Weights of a small GPT-style language model, trained from scratch on English Wikipedia.
Architecture: RMSNorm before each block, no biases in attention or MLP, normalized queries and keys, local attention windows, gated attention, value residuals, hashed n-gram embeddings, learned residual scales, capped logits.
Training: a variant of Muon for these matrices, 432M tokens, 8869 steps.
Each number is 128 + 32 x the weight over its row's rms, rounded and kept within 0 to 255. Layers, rows and columns count from 0. Numbers have three digits each. The size before them is the row's rms in percent of the matrix's.

# layer 7 MLP down (transposed), 1280x320, rms 0.069, rows 565-731, columns 40-79
108:132163039133143110185127140146165076158097155136153154139095124154109166134140156113158116157107073101151118129116151122
100:106134148105151132161090119120152161116129147099145148090143111169203113112146142091099142159163128061162136110113149116
091:086187128165067115168086108157116117120102111140050131140145140080183128118124150150140079118111148109091134118091186092
104:117143152186123096147160121072133112141158151160101120086151101173133098118109147185126122136059131121152208154109145139
104:108111172109105150126084121128111139147146105136114178082147116171142162145123107133140051128132149158105054131120131128
105:153126156106159108096178146139148125166161138134150131145156152075111129121147154128077179089118153152159147110081155118
100:160170109107110033085131179080135101157143146112160131120098139141186107113158197125123146095135121174080151159140163133
110:154118098102180149097074097162140120181155110155156114092137161149085150111143170151138170115126062109125142138119123114
107:144085173101147137153145087153100106112090155130100145189083110123153102096094156135138161165142102056046118066192141130
107:147102164166113086126143121195126129129091197122128215125102120157104163187123103128103099126200110157125127102193133132
101:185107103163140121150092124138112104097181090133115131163135159145060080144111129153182113096172086109115152129146139087
102:118121119091171120131105152128116107159118138129071148167106173122085171144074128154113101114141157119105074121119119207
098:147136101132087133146154151164093098161122126130139168099108112150098112132137124116148144153121131079087115155106146146
105:117178103105114117081143152159123178132130176128124115129127082142113124102139150176140102135165140166104098058112094169
106:141150102103135128139122099219105132219159154093174185123098157114109120106121129144135112169129128112099098115157130165
104:163116129120190106131083145108140094160164144160163124113102092169072137126183123179116161110155152092105133143112116100
100:106082085110091167169125155099150135118128104128173124073167143161189121159115125185168151128131150119103151157082190123
103:093119130123136161070134150129076106149165112125106156129170143135106103095098092123156081175157099136125074177154190126
095:086212173157156127122099107057123132220152114113134113160132099125114170101130076116193113132179142156155058117157161156
105:123134135180147076101089146107163125126138075181182216118118147157153124127129101174143120113176158121131137150118091103
102:150153114112125156154089112146120128102187113099094161171133145099083173155152103164131118102116169120106133138148086153
106:123156093181141136160134170147141087114170153101158120152116134072127141182131123126164111171099123117152106177097104140
098:164115162165149179093107110135149119178120150117164089144094180121149091153196131127176143146142137102104138122084141110
109:153123116154136138106111124132128076079122106115153181093065099119156108140140196117094121088117108091055158134139129124
096:133092094098086055120116121115174104155160146093098117152128119101180149137104131074160062128102125120083120090126162125
099:141144104182090192126038111101146091143087160114139136146127120123068098176135183085099081069092149165154158108139125154
105:179113128099117213114205137157097155114062121133162109128144108158172104067069133100105161147081149167155133130078077145
106:052154172151088195092147084056135131090145099083135122154183127102126094180127156078128081091180068149156228141126115156
091:080139159075129138158194131043137155134107088166150136106108203078155173183129128100080121187140152153095114138149112124
105:108089129189117149080104127149198134140158130159152161151090068106091123099126185101112101139138118095121150108141143124
103:183147173088128171140169050084106154194143132194130113128119117199158112173130167085071074155049148170167144145219080101
106:138129125140048111199150094168134140111146137105144112168134148092168129101156129181115110116098162150164124131152155124
110:093187147077121095104140154071117145186125158119158119121145120143121143110117096123112162082177172135166164137142162088
106:104096118191106150081161156061147093063107085054095114143150107122111170127117122126108126145083146201148158109117130059
091:088217146117131126066142125110067136110148094172158118135154111108162141103141146084095099125129133108159134211150074067
092:123113131099116129151146109126154183113143194130159073057144140097131142172129133171124153126142170143202163111090150126
101:102171135119031160113157150148146099109136105130092170133121127049105140154156183110126094124148156138150157132145145168
095:084106132101077119116099113112137114129117187135183136138098164144157145136096118146113072089120110165142127157125129085
097:099105151172113190139109150142167019122180114130164156105178089142077100076149109149155084147127115112101093102148098135
101:120154062158116111168125168186162125151186125134123144176083111162157122193170132143062189120130111152130132084121119098
105:089107129089084137096150122155118136110143080121117152144106123158132128133099083138101114171132129081104117093076061115
097:167163157132128106153163133098115143137099125120109104162123137038132086120104142192115140135181144150153132138113085139
097:144110123105148102114122130079145068112179139152141087130083122127150133089136137118145131132159058124139213080101151142
094:098157215158153078134156142061192088143149142127085098103183068136131156154078078069141189125121119163130092180084128141
094:116113131131113104093114135104145113136112045151141100077143113118153145099115163136160100100137118098124109174121098162
104:141124155090174063127135080130167087160123164044166137156119114114136120085089087088130136103154148119146139141139172176
099:179114094143165151130129055153102128138126134165142094134164109172126116144130159171122098112147112124135104088090178143
096:090147143088142100137105066148103115190126089079142119107168118106100149153140072130083118140145140115139066156092152148
101:167175096132203153148131123161165150143127141112052093165114125122126112104120123100145144136099114115191142146093122124
104:120117116147153186137121103096136113089145169075078129086152211138184143176081165093179128150085120125088133107126099137
118:121165123162147122122123119114083136096110154143157128115139068182096162125103160119152089121157134152161126134128127166
095:086092181187206115172117143091156137148109089085097106178156162151201099112176121103096131102142155178147134106178128160
102:173108108087103144168105116134083068168122110137110110056104061079110077169093099106095070145164163132153111095132105140
106:043147129138106150099099082104087092186153122113190108148132137116165118124105093145108151170110096097126088101161141067
095:135115089147111149208070134116205092095102093129080090165135159162128108190146155112120096129084079079117154073135125095
105:124130137163127148132100133150100140114072109100145072136171073139132129165131083128114153201132113154158048151196134091
099:183130114158137121086105131181143088109136108071160155186143185150174167125210180104138121106102147187151115162118140148
090:086151140105192082161133106132087089124071106117145133141166122136154089083094102089186156126136115094209136078170146094
103:157164154124187092165096153039121122105087124156096096146158095105122168133126109117097148157164133120086111151131201150
104:158164110154158149186107174073114137112131098108114151120120124150081142133170146065153131100115126116119142114129074115
099:117115162105112174154134147097169128087151163118157143106069185084115125086187151128179163135141164112162095121106131142
095:142111174175128149165163090140154169144148154133124145078112106135125101149133110090149117122086148109140137173116083138
103:186079129151120144149182101146143114095132169128143145121132078144185121095118170084103141132164099138112130100115152193
105:115211104108129112155095103188132144082137200116166108121122120185100117157143168099158110165145158141086133108140150082
099:104144080116117098147141162127150085175122118136061121142117133171102154105172182129164093153194111145096054126111173103
105:163160120131150118080124136126139151197093154113101130128081153133166123115159113122145146108123098149150073085138074147
097:099110130116127100147120173179167100187148101124134135173136112173079114147161178124118139105111143110217121125107146106
111:129136155148095077133098152220132079185141089090096140142147146147109095159118077085172123125122116124093117123122090135
103:056099119126114102123122144185086114134156116191106177116129130093117176140098101107122151016103117059101144131196184097
103:163129092118105115105114134113133103136124190156141145111111110147095166129106080133079071018128132110128094123105132164
098:121123130125175123187143160109095157186100168135100128119148129113200153102181155175110124136155095096114088105110119131
102:131124156140040127157179119138188160129178166081116122091220092108144129081075078166126155188141105109113122115146108116
101:153156076179221128136171168143155086138138090091122117147161108134113162101159127174130087086119111139074129092125179125
098:151122124157131085125146100113135123124123104083150191164084111120121136157196125076103151167168122125168100168129142180
113:085178189220141130089141159163103204112120145149134142132183085083187150086177088098119146186134107097164120095119128152
100:139098103084123116126080120059117107074126177136134124198109135068134154109132150154115114163140156157176127056092134156
099:100079146178100142148106121183137148148150114136190150179155068106125131066107126165131181132192136072147143150161149095
106:130160161059086107105118130151125214135207138075088190104110132108170086120139102115137162152116133098146132100128130161
099:087172155046135087172075111122136114168112086183123077135108163157130119057133128146095109171127106076126108146103107213
099:205117158107153158076134189082121105081102119142111115093100133162155114166131097152122182111172070177101149161130080138
097:162146156105133101148142122110113134085140090146127070128066074107126117207138165159040147079100191110129128103101177150
107:123130045155123123145063144137117119132136129149153097111139046107165082131107115065153092105180023077097138105179084081
112:111149138107147102140127144113171134188105082185114096119134081150097117083091084074128057125081090095120114072156130165
092:165161133152135117116167095143124155143143127130171124124125120107069086165139086165170164126131149180117125126161168090
098:079130144217142099152150141150143118111133151126156116159139116064132130164136121133148118130090139117114134123149131113
100:119167101111110176148156065139168128133131145085153141126081146152084116126131167095139086074171140141157103102190137100
094:128134102126103151115119108072167099165146153120160146155089097123134166102095094198086186137131116143169094163144167129
100:172146171122104152129131093178138102136082175130099119167144136109101130158084145105081151078147121168154175134107142055
101:134128123145106137149096085186130156096141128132121179092092192084147137110133050136117111135141150195076119222132213150
106:126091132076095120118114106132074224142067107128130175082098127165113150107116120138100181156098107137128118119152122143
103:115077127076099137125119111147148110108120121144144131148140118145100133127080088156197083198118140170168082130159115135
104:139163171150112103182103120147130173107115123134081131135137145133122137113204114077127090172142136168142148111188151153
109:090148164149161142150093186211108130103109134102087176120121155137122093083153156082167128160184170094151186146104111104
096:099177138150104094016096092126163138157121106145191104139157124117153148124158161158108156132136146160084110151155187133
105:060171131222137158108194111114103160059089130131138114114170110125115149184156147148125163115064071112136172099148101078
100:114170201069127104168148158074097121143155128098132169099148133136181174173116084095128150157160070123121142018111103127
094:095144079101123128110089097073104100120135155148115121124175169094105117123175137133059199138136141127117078113201153115
096:117127200148120124129111093115070112107145110116110130108101085067143112171096123179128136134168153200102191080133118145
093:166154061177129115105134078060118161165148119146119150116118118118146136126165064139118134088146114143186084071110122113
100:153152100127123072156092142163107155169139203112081119166134132132102088118082121143108093124155132162173113189121180136
103:081138070166152101164132132120066135157103155155184155110138072132115104117085121120101104129162116127111098157155164102
091:125130087211176143133127117208167129082072166152116146112107167091119123104124143063145155141136164115213142145115134128
094:135133170147153110114118195166126153161092191121171103156142080070159147152070186119159125075126131120074143129124093142
094:142145124165118172128117121125100123133106149097154124115096146125107153123141129219134129094136115097125157104177112045
096:122140069123130146136196129212126159140120137117094190132163108087064119187149118141157096146092107128067110113119131059
096:148123145150074151146121126189178101159146155156098178117170159092136165126113132119169176132106132094096090125144148139
100:169151059084121125168140154235153166145177137129093172151084136178105088131139172116136112143210058167096171168181165128
103:097110102158061104120107118115121096130124093165144165124118104148062138115125110124162145117135122189181129117199142135
090:110169155139177152026098079093081193055157108152132105130133120130127157093078164144139168107175089053125163149096208123
097:172121111054147151090073108119113119163140135100086147114141100175163168088091142112139106144157105090130140122099130150
102:137160142080170087105126137125114129084123150164128075105172135110135138099141143093136084138112111122111142057164131070
101:074161133122143103108107112073120110127159128093122156108090157168107160148179088121160147098098145139082153129186118120
098:132168074169114120126109115028132064144149157103119098135159140112112133134154128206106074192180148086139091142132152118
096:130104169161123158117106078145088120185133159153159140124125094175146162103101084121165140085131102100128120137183116135
099:098105167149117206073110140051101132182139118125072124098150113116138163167126123110145175098109140143212129138207114117
097:146119106128053084113134044164176123135179114104139137104067167118129159119093159123120110118125136134119155173153152098
095:108114106114183181188125101108133137141158175173139153099182102145125210170101137126164119143143171188127125127101091161
102:085112176176143139090121128152156167107098134092174080129149167141115135148168137084121187113106128136104109196119127137
090:148151111194140076142115144150100065181146079137101109140114141108148144114195176109150160191097155126101090113143137119
102:165125158055098143068101104181087131141096112155049113178108094155078153158129115173132130077132062200068151142134111131
095:142071112160149171179132105144123101152066107120121111125073127116157134062159128149069140111180164112086143094075085110
103:098164110155112159111081133111129150168118071161117128097136043095163118133112162117125107114117107108095190142110107173
099:105132140064099163117122116091160128162139188142150184148107115079133161098071126098097142134062173085136118136109138074
098:166154070070118115098107097097147079109120083143095136124119167148103069106122161137104092188082118136110146074144085078
100:156183105168175143060100193148084116101143146112174130126083145155136118124187172136178138199089082160089149158125084095
095:063107150139091104146151081180177105167146119110190228181140080161092108133139115236130118161117065123149137128198101140
096:172047134163151128148154201126119122080086042129128124063131103085122128117126101148191097083129154088064179123085173153
123:134137096106114101159130092090124070167098157149157137110143146189159105157142113125188075111121126134127092135123127152
102:105108094147129121134110099184156108053118078086139144091078106137121135170135168082081166155090123110140162192123096099
101:138134095116096171102145118138120150066115172138111139089158153094166133143115108081165086107178135152118136126091143082
105:191158113165151146134195136094129116079164133114142173130102120095141109061160109200189163101168098126102107088163114189
092:117137107125088156149144174165137154039109081106173164054176175137118156170150139155127109183109106108071118103138137126
101:128103117170080145096182117173187127147151114159170100137089112136122138164075139190142169133136111135149096092121115143
094:172122106099066111159113074149115122095128120161142089151111116102123039158109130108174141097117166099131101094157101167
102:103142111087084091089133109142106084117144144161138163109098139197140157140092099182197121112184063089148109118131066112
107:108187110112185102181103152152142104168125123099170170173159070117123147136176123130093090161094128155137142129157126139
092:139170144139133101135105117159103125133171145162162167172098194139124124181132077143127125130130085127154098152135066158
100:145143163125133195154123081204094108132138132159160162169141101053180188110142095163144101116134165070149122072150132135
095:102100110106078098167115099069118092040150133130109122167128128123094132110157136155092127141082105148139133215078198107
105:137124100088090106141151132093107166197164200130135125129096103172181141107141089134106079144143135131078106137111117189
098:091135133132127123155111127119084078128125125130110066108175126175174188195065128168093149117164148130133089170132096086
103:165162059109158124144138122164089141161134121110073123139151146127132148138128160121149144119119146134125103147172107146
100:134130110109131110126202131063127073173124124135139122201124127141157163154077154149117088103067160157103107127104158164
094:093093153122190140118044098076141115096098148133151139138116091142121165137088121101068125152108133186182162137160106109
097:121119091106183085169098136147145098112181150068143162145169077169142097149137103134171120138177132141183162206101109130
100:140118164136110127119122167136077079140123137156133055144178147093087136152133143120178118111094129109113156152063117103
095:103170134105164134123112097120146182136124090077113119101136104167138125110097121139176084171157161129113136140179140162
099:163065146123134117162102161132153159142174106113144157138130114115100090157093117052086095131136155090192148106113148121
106:116133108197086059129135180122156143173122125143115123127121126114078176106132164162131111138101153186125157148124116161
101:144141094127163169102121103081089103095066093099081163128166143146149182148141138081117158160081144190119135122152173066
101:143163174115162102118178144161134130128086143138156140181130115179065169183143103144136097067120098108154122156146112128
097:134152130105195163134110174074128077133109155150118116161083143150101221156114161133132172167153134091146113146147090142
098:137109141114131162104089133145142154176129066141107155175114164151148128138161087154144148112071092121118107128139132158
088:146156120073086100113119122172170083077157115092114132164099075121176111098140148212084119087121176121108126166173106192
102:089144133100112149089167198079088082108172165126136108116110098064166131155149128120126133129154103147137090113159204110
102:154143131088102081164123117102116176136168143107111134068131165138098098127177136147171111099127062101096067114108096184
105:126140070088207100120122135125090137191070133103140154142079183081157151162110135082116096126140104131122184179146139127
095:163112088123146108088115144132108131165138092097135139082140095098127110203081085148156162148093099180168045071092118063
093:144122114128115151052096072083144148111177161110149165152125171180107181165103175195152176106129141128204108142177116172
105:145162151138101135144082124122142121043061141155083151125114107157166130161186179172078101095086116086111174125139114102
105:130164163117146110099070102140037161132138109108176039214160081174186193116134126192124188156165098110166138109083135133
100:074111145129105135171089086123129092146204164142139091134089101161127163192122094153160118153103123113113166119131094132
102:137149171172090087104089130132126135112150115151209148166171120114141139062072140169080111093088131151113143071112131115
097:161114125143107149154137165098197162131079114132153104126086080137113119120115132112156139119111170155099151163139161095
090:121120129160116111146171111123114122117121084150159169161090151106095181112123100082046090174128171086138073119118151105
104:195074142096094126130178184076119058112145067217154102149070067127117122104107126155101130185149126159104117097156095102
101:091198138149124098103169071105115140101121085156132163109168162135154177117106181119170043128153090118112183146089094116
# layer 7 MLP up, 1280x320, rms 0.138, rows 566-732, columns 40-79
098:130132177096109157180139112142174090119179169074123156155116068171098097100152077096088114081154143114145062106098093092
089:110058186130140166111150185153109152098162136095164071111147084119083137088135128111146129107085147134116144168190045118
106:105125129072106073120152102114119113139139130158055165117156087124126138139115120104123139122163164122162226190098117163
106:144131101106067092150084124148069137164061124093175150134060139116082118095143173155145137087122109169102091133149069149
108:129155155132154134145112118120069162133109076150106111118149115114114093146091129104107119077083161109145142151190056120
108:057134136156163105119108190103167113146133092153137110128128052117138160137162068146102130081148125139162102078139201118
112:087103122094106103162112156223099158068124115119178151076106154125125074143065154172183148108105090135128126187157142086
110:127149158141139101114153126091108104100068154109133130107161105106137099132062000135134084079151145089139104123147086103
104:109075111139115077112156169128105148101107128096142206116177138174144130171135154114127151164113199127108147124101114128
103:107129192151092117124106110097124163140126111117057098162105156141097125123119064107094115153132162096095161152067137126
115:170060109118104166087108117107088133109128149117160128135082124126091115106121155137194118081177126128117106118122101153
095:107162105157099163180149156124129173131132182125100152136128145140075163081101155123102170111103184125083141132127190144
107:125113175158089133114117124152150161128162152115136169132148109151167142151151121100157122133128157166139130136112119132
106:179047097131186137106147104155125100127124142105112120177102184038126102137158165127144091135153149167088125160120145124
106:164132210134218141148100172114116134132120109108089123167116137077084117152125146171141099078125149165059157193095084118
093:137116125155110144089155175164098096101092156126128115103064126125124154057169123119088132133145126168124084077089112104
095:129134123141140108153196109137107121038115062130140150086163100136209162126099137162132120142176114157135171183073128082
095:092151158048181079153119101142146128106142135098100197177155145112117093124146164108167143164145116121176097185128137073
113:129154102077102082178116079127107138121158145126113196121145105146214167099091127105141143120148101101136078120168059122
100:124166170107173148110102101124098106132101167143166102135095087141131166138123134136163130146183146139147187098158173062
102:161161127126123082094132124148179121115154098104127116145062124169133141081106121171121137108097159119072111114074183120
105:088091142145114110130131107124132074125118112172131117103109136131214102110146149158140124104137081082076133183090063152
109:164107113126187174143145161170114123137084089093187177056156134114150140062131108131050102173159103119085097158098073114
102:121088176164173101150117139100100101115128070117052171115106106158172178186114101076113187201109125103137159144086127079
099:128090135109130066100134211157109121100124140097100122083153100092151127165149154126175108127118115123116133157162097132
098:117151090126133119124156090127086129128107144131103161149114132141131111115141152094132155136166154109104142092153139104
099:134114098115136142186131127144170138158159150152093153160185074189151149146125058131135093093164084054180157125094146094
090:133092128143085108107129073127110207162133143131091098124088158172144171150146131127153108103128102113168140098140141161
107:135088118188062115120063154162107130137147118156075137095104152162195124113130142124133122107200123101159168162146139125
102:125113094195087081115133096140154081137172088159211142131157099099068057132095221138088144131076134077116140115086166155
110:122134090174150128082182078115084142133143137096166188110098142169119110107066141123147121159118161096086153115091139137
109:152173136080145109139132116143181088122103090145153106148119141142105124168106090126113114086109099114113156144134134129
097:192119135098172100151111102141123173184102107102166174141089115101133112191100153089120185101145103144142083171190102158
082:136105143091075226112157153087108173133126106111164136135099134134186118123153085166116148109117159076118083090082182111
094:116073116144105129114109125117130173135079119135142115118104147184128094134078142126099221118140169105139141118180057122
089:122149068123117108122130108157136105123128131131154108153164125150141123142116101154118118147028152139113166057119110097
099:142112118104153119142087108121140142138185153065159097107156171162162118123135107141186178120128101126155115126129116105
095:165155144147097089106113151136081101101213122120164171128134157142095114148110143104115165136081117122097137103149135103
108:126163124164128071117082148098127158132106149141143193083119149129157134130068100105178134133132176158123122124145125109
102:114133097161102139118137075099140190156164093154140139113183173104121195070093111068146160124189110151129158087099043122
097:177083139132151110126178080153129140146150137097156120211163155097112142127146097151069178114207121127070064169095111107
097:128152118128146161193125103161102125156195124131092145127241100142075181095140119145113163147111158138164133125119121111
100:069101116130082142140116116139093093107148114129133115112129110174098134090096077175099140104147089115155126126155181135
088:074137197142149094123139127132077106164179150112082141102097144119175082161149133100134116148125149169117146168133077097
098:162139122121148092115119042049113160097136157134217133089174159101091109106130105104167104138124184079155157170055104137
100:148107146170170159116137058126147189126153097124121146159106123230171168108176108137102104153122143134199125091126160095
094:160156119114144121088087147167115111166120120175171139046158151136123093103149107150136107175073096161071131104094088132
094:118104061147144142111128119119121103170183128153163134136105164150123125085120096141131131128140069084103164157138150144
098:156108129095118144121142102121102111162113172119132116148146161118099120108079099113115087102127056041152123118152153145
127:130054135160145139082107135147144146089103164094102123162190117114053131170184083145129103123141173100138160104111178128
091:154152113208048142144076119148110105150152130103150106139073174109154159127150145160126132143121085079189163092105118120
102:163141136103092130138100144163087161160121198129155045156143147142154150140103062120104115169071130128133124143160150132
108:106153157133129119131143130067079132141132159123127153137155136113158066140185125124092165108083110194102093105161168120
089:180131178081098163101102073140070136145083187069076130113117129118120157143099088133105133077157097097161106118195109132
098:138153139149176082113158121085113131156091175111130081127169133071087135129071041105150158111091096119111103138174106166
106:072077085112136119165155125198149083084106106148115105112143128093163120108114139149154171167131103140111145106077161081
080:129125142114133100114070080131155069136110124093161185143177122105075152115136128123121128155157092142098121064081085129
115:061113112083165108135107134110103116152065088117157089171135096205103142108093113111120068120096118087127129098118165114
107:095079169172107127091097104156133091106132094149161167112133127162087138141110128087114166136127088133159120130146130173
097:140048132093113087169136082151168074120111092107079152092146155102133125075159114192118110139097124123094096146127092120
090:168115093136096136102167106179099150108132145113140134091155119137192173130109148132116131078124140136094092130141077084
100:093074163123114127132113087148146103099128125211193116151146164159122118093175148164139083090152172114094117159136109204
115:138219118167128099177132107138163113077137096101106186102149127116110094106081110141075152116124083123122137069089088119
099:063140134142148125143143110128090110135137125118103134143126155101132177112126142066101150156131130119156179162166129140
103:141143085135150149125110088134123090055145105082116108072122064138124141050163157096147139085163158065144104129117137160
090:070085121189092157124176119136070129188084154095160159102158090151096115134084148174087083113127132151159111149143156134
114:180117156101090063187137148161115131119117168122087155150152096124182113127139146104172126165139068166107131157121135130
094:107121094157166161130103151135156142086157062122173145153049098141152120099137125182129130141181095127176144147120139128
103:140079119147132142098109120115153145138074140109163095166130130093100136130123017165144085102116085126131120151119142153
105:146066083140125166154148123164152191093111169104153108143168090139112115139147108122134142120124072116126118108141091123
105:136124118156106163033093139056179109103106153114133126148092142087209189106166147128119128149107102185102130093105132127
106:109112145186152123110110141136129145130090078102063158167144130137097120136106133108109105118121108173155138156112158168
096:134126134109134134159104081161069145094123098106106139146087170128075166119143194160076092094098108124113103144114119158
119:125103138092120108109117149123152121180146160114110144151080180156155108176088137112143109110114203137121131090139123095
107:184137092180113169143121087154153149070138119095143117142191164116139091114145084183127140126143137103152076115110157166
097:098128116114116141111143161079106150122176105140166172100124157114117086079133119167127126092097126173166097133159128095
103:132120099165113159171163098093114110118119097113096116141111165065136132104093071180131131170126150139141141105181129078
101:154160152180131160124134185102116120111156105094104074136095204113191140167115099090064161116120119097153143179158101109
102:092159106087098169099197149183168087152137074099146124163136104096127155120159144117100124155155139116160115098185110147
103:056138162118120114148119106085133134126148152169164173152190081133149105108088094143103188069076107138116117068141143097
109:119115150083150102136104154106163148165123129088144128132117115104155137088117125125176101151210120106184077099134097109
112:058128148074104148058166167116141093011130070147130114155119179168129125090186161142132173118147099125118042143106096102
099:134181085155121145126164108123147138082107128136169137121194118162091109023133160085102196106140144207106137106105139126
095:214196148130061081116176156160098153123101158123109091159152075163168165088213130113093118108117115074139093099156119143
102:110136088125116095169102145134149116106167127129145126185138140143139125133139152105162128116135103044114131147119100140
091:128179131126158108073116123099112116135121157091111097134081065136084180137151129121162064178106091069113108086141122131
094:130163146200208107138130062120119147064128148155142130101120117190146160102123149162114126162071091087208148120172146183
102:128126102134158100101124154135110171152110129122126083191150162146065116138120130130136193043136093103177165107158122135
100:083098085166112086082111134141124138096051139155113107113089125116136126123104103134092142133093137163103223149138140100
099:146117113168098148130103155194145127158140144164150088131112102159170129150154078145159118195103113144132139165118151118
102:121098140151079148173222040110112111126143087163132162151135145111120124165119078139079148101064135160163136086052130102
101:156103121077138115142140112127133154148102087114183136142152078181087108126165142134164160056092111161149119143123119125
096:086136080104152128145095138124163154185151111140089110152125152216109122114157109101135102125119115091145097114150121071
108:131124129125118141197091176126121164140118078123104110145141093175125064185143088105163180154210105202126110118100093078
097:129100118168125082201115043093103158188136116100106156090130142100123153072117183118142148124147111118108133137144082048
102:072056096086110121146133119154132104168160059146153178106123120132103086161119128137135149150162120112115143183127120145
099:127140149159115091098082092129112119122168062107098106134103111109170098071089081075139145128087171090157124124089098171
091:161096114155099086105129161123104137151098116100071129139125169114160161149152124180093136134151124101148114154130171096
098:105160149134196107159064158110196120155126100088079076123120154158131109078161153148162091182124124181120119149125089135
093:116151157152120141113179125092142111058075130114166148150126105132188083121128080109171148169089127086152157100102137103
097:186109173104121151189121075144111170139118150092145097107131105166168147152148143110159123059226117105160123159148155087
095:051124096131170101148159119110148148143121135122083096145119103074107093108160148082179148100063147118113133122128170140
101:164129175138156097159162107096160180182173115181150046149138129154112153146097093104085162124115111127153135157187076131
089:114121091123085187130133146195092175153128116114108124098160135141196172092056142090151202156181134083167177125136116158
096:143165126122109100104091168098101097114111113144149130125148193168154096117137136116150100119109131123116121066092099106
106:115187165183121135105171079127148116155100115134074130125149123188162135112111065097114118140186073161145171148179098153
095:164084078095124094155095122111130151102175139122176143034102094113137166062114081093126137119078133132140164155137150129
096:122154103113100158131093129152099144095128109129150119098124120108184081128095153162113137116126116100093123071110180162
106:096153150119114134120163114142207136172157112136117182122130132146093126143171087102089159088150157144160075092158209157
109:146106107173177151129181119125159157136129078100083107086120133089194103094149058154121159174140126189110123113090122043
101:127138111124121111149139081091136128143144146158134140136114040115186106112081096120070153105106092151104144200135123136
097:117130137146162095130193174109103099172103104127124126161113105150143157133059160116170102082129094138152142173129093141
098:086128147212105138155164228146172148111157130093176123139107154092119133148141116146127068117148154127065070105120187121
090:167172161077135131181117099178114126121108134177118108131099112128110107091093075168158127088108087103111186160114120054
095:136165174138131176163153156123090088111142152183195114147160114164106079138134174136153156173104170156092119112120165169
098:117153164082161088157189115091167159146112102141085139221120169110153151131170109129146117148136138160156111110120145078
102:150108171192137088098144126118105170117111155105157094164133154108170112141124163083141110098147126146041124167157104119
091:125171154144124156165134174117147164145099115110138120117068156132104129139125128107098099203045119141150124145172101172
105:134159133141100114117103081159119119132149173111101143140117117170104188122122126112137087101122086148175106089122147094
090:217155127165100080161176173136096066141091130137098103128106116171149113091137140139206064171060129169119167063147079127
090:163171122137181139136112146133127143098142137131138120146091113147146158127141104164150154099118116173145077141096124079
095:060095126102082142100127145132130151101188056110146126149135074140126161163159181111174133110102122150099101122133107107
100:134147127170156045069130148089115063178092124098178113130131096100115163122179151175162123170142111106127151109131126136
097:120102102158105137107094197072132103133072124134183182155133185138087142098148097180154176112104097166142141127157124103
098:098115171109071095144167157103147076154145127145069106078106110167112100127129101088126075195089133202090130117154100168
101:104127104102194140203124098109098113189112065105138198103098124123121119111143102132104115141070105105166096186117102130
087:115077161117153155147177128156139191106162097073087135154126093094128145113138182135138148150070109074175121150142139102
100:135030179194155135109104150113118112140136148146106108106125136175123112166117131103102140146172124102148172171172174141
085:156128095111137148176104106198107124149121109086102128107140123187153122127097145101144144101100098105130095143160107076
101:106139090197076130129068104141101178147141092127174100170142122132096103111106141173171077076118159105204068136176118057
093:152138156113098173055087127125168137084129120184100101110157115086127095131133103173075194087140121190113162138158066059
098:138114178117084070096073148136099132103111122120106083091147155114158137034133108145209092130078128116143097143115100117
085:126168124134031143100128140153076075143152127146133154161139171136141181139128119149104141191064154112166126107094127143
114:153108100100126168078072132123153129196108140121156127106082137116125171112112070114129165097162118149097167069163105130
108:212095126197153080146191092165150102137142144110140136141102081135196113105096077132099118096118173064091088102145125144
089:125090121106139082099104097161158094164107159113063091129129101103122143121156100160129060115133120120106155185143096151
099:108188129152146145101132142124079119082082127093130149163095117137142175140135102107115132156109090124143202118140109089
094:160148174144080116154180206083096095127076116108053049133083121128094148096204189168121133156099146161178184086150112105
103:143112182136153086153129124186125133097137101093143122132165137102159110146108172173170128128081175026147130094097154050
088:169149098185096108139113148174128143235103091113191139148150170155152065101136128159092132121161114135066138075099101099
101:084115180181105166093201155164147153174123145122068182147107146161132093190165158140157174110148145141096091118116178095
095:144223155167057132079142126161137115065145079090104142127130087170094081067180087173116149097148115080121147124174067154
092:125095146123193107120105144182121136165092119131151097077143100124131191113069094152152107116081107145144193112162084142
099:145149183146113088198129123151189132139130117149149145144146159093103125111162118117137123095167114063165171126180101132
098:130183082182140113093138145174098138206129099146114135174174109194138161121093098138166137102046110169205148115108124117
083:086167139137073131127139101100095168106178180131144134148096125082093136208128126155086088175111115134162099102138112086
100:098113098101152096111151149111155134159091126105099096119092182174151104164169093092077105159076136138222105144172131118
107:063136111137101098179136082115073155174107100112140175133114124080118118144128148205177121105100167155093144125070088174
101:108030147157172141133107159179146124112111119158156116143097173124073122092126188089109077154071189170112166177141133138
099:137177107199081129109165086163135104086084124106120162154099111113084121110077127118132129103168107141172063178142111195
103:109104163139110168097140128118085141073131045179064126133122084131127122156152113185136068079111143116170103136142109144
097:130063071121185174119110046102154221081135172189107161116170061117151104137165172154149167202138137127153123179120115108
087:132126137140117128097187174099133177133117146109091089129078131139089099149150177132090115177126112172143189131069109158
093:098181112129170104123134130116139108159119143112124136081152106167087134087135070140147120163103119178205130139091111078
100:120117142137135145095160103142130193121147080118175111099166114107139162178141103111129159172087123089105098127160168128
102:101121180138164064095126133136129120108134154131141139131153071178172160119117123110112174135184110088151115114093157139
102:139133152123119149101137147118110124115086141123140093198088064108185084103089165090150142160165188098192097126125098164
093:093036105123076155125163107099192177128135127118056165095142124146097067094118124149108173067147170106083098088140161143
106:121075148127113118125092161096112139079099164125098147118151146141083126129137077088147113070129123148160156171106140116
111:172069114152126162125187101092096068186142125165164147194179061128136128144122170090117118143174093194153158110115161146
094:063094153107108129141121100157126142143151107069151155170104130137147135108088163147203088135154100143136127170107160145
096:149143187120099131152166168101090147134109158144097141171119066117163145131091149195157121129094187134148095154107152143
096:132160117100146102174164197170090169122137182119167116098162125131137132147058128115150125120165150096113089117149148084
083:172165198131101123160137095065107105174128112134126134139088148078040144169173169099178125117205175130100084075085131085
103:095186073077169169147100142181076101157108134150128103196131096151152146109101140139097141070116169114119104113168089100
103:098135142114123165118127125153107147150106115105080102143137132107104120175121146178160235125131159163152148148121107148
098:164140070115131126106127175178129188162191119154103119107170156124136121104112136084088061148158106084158159175105124158